{
  "n_layer": 11,
  "d_model": 64,
  "n_kv_head": 2,
  "extras": ["capped logits"],
  "lr": 0.0105,
  "beta1": 0.95,
  "beta2": 0.95,
  "lr_head": 0.0124,
  "warmup_steps": 200,
  "decay_fraction": 0.701,
  "decay_shape": "linear",
  "final_lr_fraction": 0.1,
  "train_tokens": 113400000,
  "steps": 3651
}
Each number is 128 + 24 x the weight over its row's rms, rounded and kept within 0 to 255. Layers, rows and columns count from 0. Numbers have three digits each. The size before them is the row's rms in percent of the matrix's.

# down: layer 5 MLP down (transposed), 192x64, rms 0.311, rows 170-191, columns 0-63
# gate: layer 5 MLP gate, 192x64, rms 0.339, rows 171-191, columns 0-63
# up: layer 5 MLP up, 192x64, rms 0.343, rows 171-191, columns 0-63
down170 096:186117115157091103098076144124143102145134128134109165127136070133138145141118112132133127131104105138097170174168148137135146129128170137090148139141148124122099140118177177138121123113129121
gate171 091:132111145117142127137152127111137146108138119160096133136158176132157126175117082140121139142105079134151138146145137083148133084183144114097128100115144144092098145108115166140132110141162085
up171 103:137151109117138121128134136125126121133125161157130138119093082140117145121177104139104167136146126143101101132115104124156126079119055131133132088118116064116140103189116116115150124113128159
down171 103:110107123106126109113110085132122148103094143118104109135162113107065115095071139119094132114113153085131131123114104134120148147087120165125084171158140119144114107110144087142106107120118149
gate172 071:115120110130151113119150176110186108122129134105147099139144126137139157105107135111115152146154183083136145123131110148075102166174148133109151135088138152086146170139142118106116137118112136
up172 121:137167179096107136114110119130121133135142135139150106114116128105113122128071129114154110140096135081159141111092137127107118102161139147087145146119111138112155183154156109054134123135121142
down172 090:123115076141140111122123154128106134137127084123105140160164127171202113125118136143135117091174134127099118108150105119137136124108123152118130131164110114144103071139111142188135140130143095
gate173 093:128138123136133118122177149167130103109124112125105093134097098143148125124129154091113142089118149101150142111101158112120101157089101104122112128074170101154150104135096160155117112092100092
up173 096:098110138130146103094108064105139158141161139153121145118149124132105139145123092145137133138124087183123114162095113144161119117160105154084129105148116110132119124122165135071107159123138099
down173 091:144129078133106104126115148127102097149140137069137150116159152139086163075126137121107142154107136103104123141148112141148151117151157153151135150105114105128104136155092085099144141167095105
gate174 110:158099116157122170145146146114114113100109167118117116095144110155105134144158122175107112083154157154169092119147110148086120119125091108175084151142118127125114143150114094123123131112098143
up174 105:147108087165132143135118183099113117129109186145144096134161094120146106144195139151136118075139155148159122121160137114084144150135098125150120141141149112139150105137141112130141150122119102
down174 095:079118129083145151128147147137170140114115131155106144113130135114146126129041148118139127179115133126112152132125110157170145157132160148138132151128090158139110170147099142108118119106108157
gate175 113:137190193148139156118163139170160122126183138122114122112140150175127127131115105122145147131143168131126116135114080132110142156166145129115122109118128118117131166192130115119125116105116115
up175 097:141192186140123150119134153145152129132177118137119110148158135160121138121100125103142147124121132124118104125101083127128139179197149099115130113133157102112139174157128132102119133103109136
down175 084:113132074116122127138097140122157131135126146118163120135158115117102121136134142127134103087160083139128085130136166159153153073090177159128156105143125131157116113099141113163182140132124143
gate176 099:119126131180126108120118179159166091071127122137126131161091129149138115110144136106115128145109091139106118078130128095155133101130131149147109138155076154107102125138125120140145146188114139
up176 099:098120117139109132161119143166092120166101093131137124144122136116188113105156101117157103127081135170160137126137151139097107110126117108152152099143095161141160116151099121124152120153159175
down176 094:171151146142157119100112117084167132142122149155112148122104122127106123120117148107135162128143108102099134114125127109166123126139169168107083136137091100113116127101137138151083173176088103
gate177 085:136174113077100120105130163176131124086107143148152128124118116157102122129117107130125099130124101139135135114103123097124150071169130150117140147181127136103128100108154158139155094150086151
up177 082:124158113117108088124156126141131137097105120152166110127067096141135149111111137120122101123106122104101135131141146103091157099157142106122141164170134153100123097110151196127149107150101158
down177 094:100085090130129090157117117118095154144129125102130166110111133145135105119143104131107142113149131158104135125108158105098129164164122146157077138105072144138105141094160080093160130121123125
gate178 098:127136147105131132130116167104131108116160148115143121141130154137115129140087129107108141136086113139205142110087169097113133104103156096091141137089148104158156122135158095096088120120106133
up178 092:134133127148125121116115132152134128130164160121141077110075096140157141106099119142144152144095149113095137138170123181140106132131127106126140143072133116183138113119112173127140163083101118
down178 099:153111126124115098066174142119135121176142103113156116120159124096129121095120163092127107084117129126158099095121120122132135126126146179149151146177131153155127121167166112130108135136135163
gate179 090:107091084141131124163066126115121140127109138126104154115123086148150151132145074158157131102141084135111142085090116120148124099127135167142162087116113148120162134158142141143098112126134114
up179 106:123128095156137149133141170143114092109167115131162122149143123129154136146136149098098171111110159115156105138086092138122119162155107124137103149066140151147068152116129147108143154148118110
down179 110:122111104133089144112174069129123144099105078164131118153159187135114111091161142147147156123123151115123144113126101143153097131116102131143113116138105162148089137155151095094140136141127121
gate180 100:163129122108134136139121068117100104158153102106119103156104119099155129117088153131124119119102146111095155119146127141143165181153151149109137159150123134077169158160102103125115103144111105
up180 120:071076118114156153101115123126141119122127098120154140095149116184095111078129118130135116146140071149141163128148137104072099106121137151125101119094105118138119138114152152157129135113131144
down180 115:104119129143163172141116076131167141108135173087128129081126155125117130156158114130141134144110116109125155136152145134115145130141151148143174111096101130118154139112105144144098107105119204
gate181 116:169139118129099141119132154134131132066097143163143135130123153110159170132157115110105117134110100090114139078135130098106088089100103097113147133147120129107174105123127120103101177148133120
up181 117:115118129146167121118125122123096123200156131105119116119111132149088101139097105166127141110133174141149137213105115139150161164168113125124131123126138126129104130161124145152120108108125157
down181 091:151102127098107101149112133121155111089135124185136112150116107142176173179146122102123100123109096111093169122127139093099099082118113124098128136121121127092154104111125137150101128126134090
gate182 099:128148104121106137117147082134162110138105135117153126122120120114146149166148148149112144124136150086143127130165173130126070132155129124133125158164097060127107115119140114159117156188140099
up182 100:111116138148116139141158151154151074119153099121117167150133104166097101153135124106136114114130105106112122071168103147101104163121140078121109162111109180145101150158115135145120106137117126
down182 101:123144126085116151111131125146123125124095146088112130122156141130142116115100098148141169108126118064145147131135154132146109124172149179120121101166099040127134105145134131128136128157142117
gate183 095:138104111151101142136127146117126178119076124108146106162171113108102119143163173128138094104133111106164102102129106119112161118146116094172137175131141138171130117122164130120157163103133126
up183 110:124137169098115108137142104154174127147163146137120149094120161170115137108066131116128167163138146150089095143153116111177098161142119093097145094113118126120132114115111120142103138126154116
down183 096:085118095142114150163116122134136144097109092102157114146125109103152134154154137134149099122145094121148146142106096100123127070137130165187129174116125118154117149181155152133136125101105126
gate184 081:130151133108108107099092119107147096082134109103140140133130094116118148157148111150121105135136144157140157090112191137128146118102150158136101133172133088111159107156120090098113104128172104
up184 084:160132125157097116146123124114133157132115090162133128161141122158107112117113118099141161100155132090087114155138112153113153109109099116172169117137141155138099145132142182143153182114142086
down184 095:141114119090131167132113158146118109126154096114091094102128099110095117136131157136142102119130131123126151169122087168156115087090127098091116091112121154090117107116136094178107146136100144
gate185 090:162126154140162119119145181150122144132144164145111146114147131136117123101093113096139123106111121119155157128162119200131131178099149085151096126179131115123136105101111132120153138112107096
up185 084:124110167126132149093196095124108140141142121137107086108114142133103120096102119133107138112148151146110139128117124150165131098127138112095127126107177170122157175109086123137072109117140153
down185 101:112098116135108154131135127092120123109155121127145123145095131099042108137113136173128144178137121136119123089112071123098143143097140130140091166119134122163120126134163126127172147146113141
gate186 100:128128116156124127150159141158170112137139150138142158097152142186086148140160112124098128121102113107158128127130089089123138189133132120110098105108146109114140149175136108161137127075147134
up186 079:144138113164116131148171121119141119110120164149140183121115138148138171138119089139091097132054096113125143160126136076114124162137127139118116140129147069119125139163140133106144143102139140
down186 093:144142143125148152133137114134128166139116110111107161099115065152120134113108154135094092138108110143078128151158186134112128115095154099122151082140142134131163107104134128132126076133138083
gate187 078:086124142140100094118097149122116147147101054106134107160159123155137114138123115098085152150165144119146162140084085128145116102101116147130144129118146138162124118106118083116121168112129125
up187 084:172135109133150155170170119129141099128192188124143160145113118108123134112145163158166107130106146136103142121152130140112123179136141103146112141110122119140109138176150101137100155099123142
down187 089:135133112102146094108125174115099145134079127147125103115154137153153120134135169098136165124127157086153162119131102136155087154151100111120105092167108138125103098094141166127118124081118122
gate188 100:129130100141126079121138135137120078131151109141093120135113131171102128106144146105153165120187137146077165111123145166095160136094110106149124103119138112108142103180131145143116150147142102
up188 096:107118114080142139120115096119114134117124076109121109108113155125128114105090102066093093133160171125141114151147134113135132122144100127150144126126128168150140099109079134132132127175107182
down188 102:103174165135123137120145140188120130090155124106152106158128115131155110104118156146145124108153148164129126086158066140115157111117147106137141127106118142105114107128097108144178079113126130
gate189 113:146150195089150161097103127121111143135126157107100099145122129111144172118118118133143129129086135122165089163148166114093086087139147130168117136126144115138153149146099144113112165131116121
up189 110:109143170105115094104101103151180084124146162117131105114124112110142134090130117131117125161125145162146109149149100126080122175103130111135088111074129091108116120161112112119149121154137144
down189 117:120100154105122107097122121171113183075138122114118126108143101114107159124104156165118147142105179129129136151140090138123130110111153132162090135108142185148104133135105145174110129153145140
gate190 100:160128098084126132163166114145107110150132120101119149114117122126115161131126103135121142141119099150111169142138107148104106135092085106075141078120160132131133117104112155120146162190095150
up190 104:145136107132099137173123111149100108105067095105120133122117111179149125120111115105087121157123147135116099173085131106115158134103116120110123061107118107135148131141109107107170142137145144
down190 111:122162104139120087097138148150158121159114127141169076105142067107128103111101180130142124124114129117149104131178136092159148094122135098120152139137164154124112101105107125111094139116120125
gate191 095:144155131124154155121112172136143138102136174127099170110161129157095120096136119121138136159126090130128105120113114117182133108127187081127151143122159123114150137128140159077157162128131154
up191 110:125136114194134144144125129156105140128151110103130138115136122136130114135129092128105093130087135148093174124127150109150141176131126153163105138146115145138172068118085164153132118177117109
down191 104:102140146105156095131090122132106111102120139161155110141110128109119174148127152132156146093123142132165150106135111112068129114143128116093175124123167117110133130102155163162097105071139116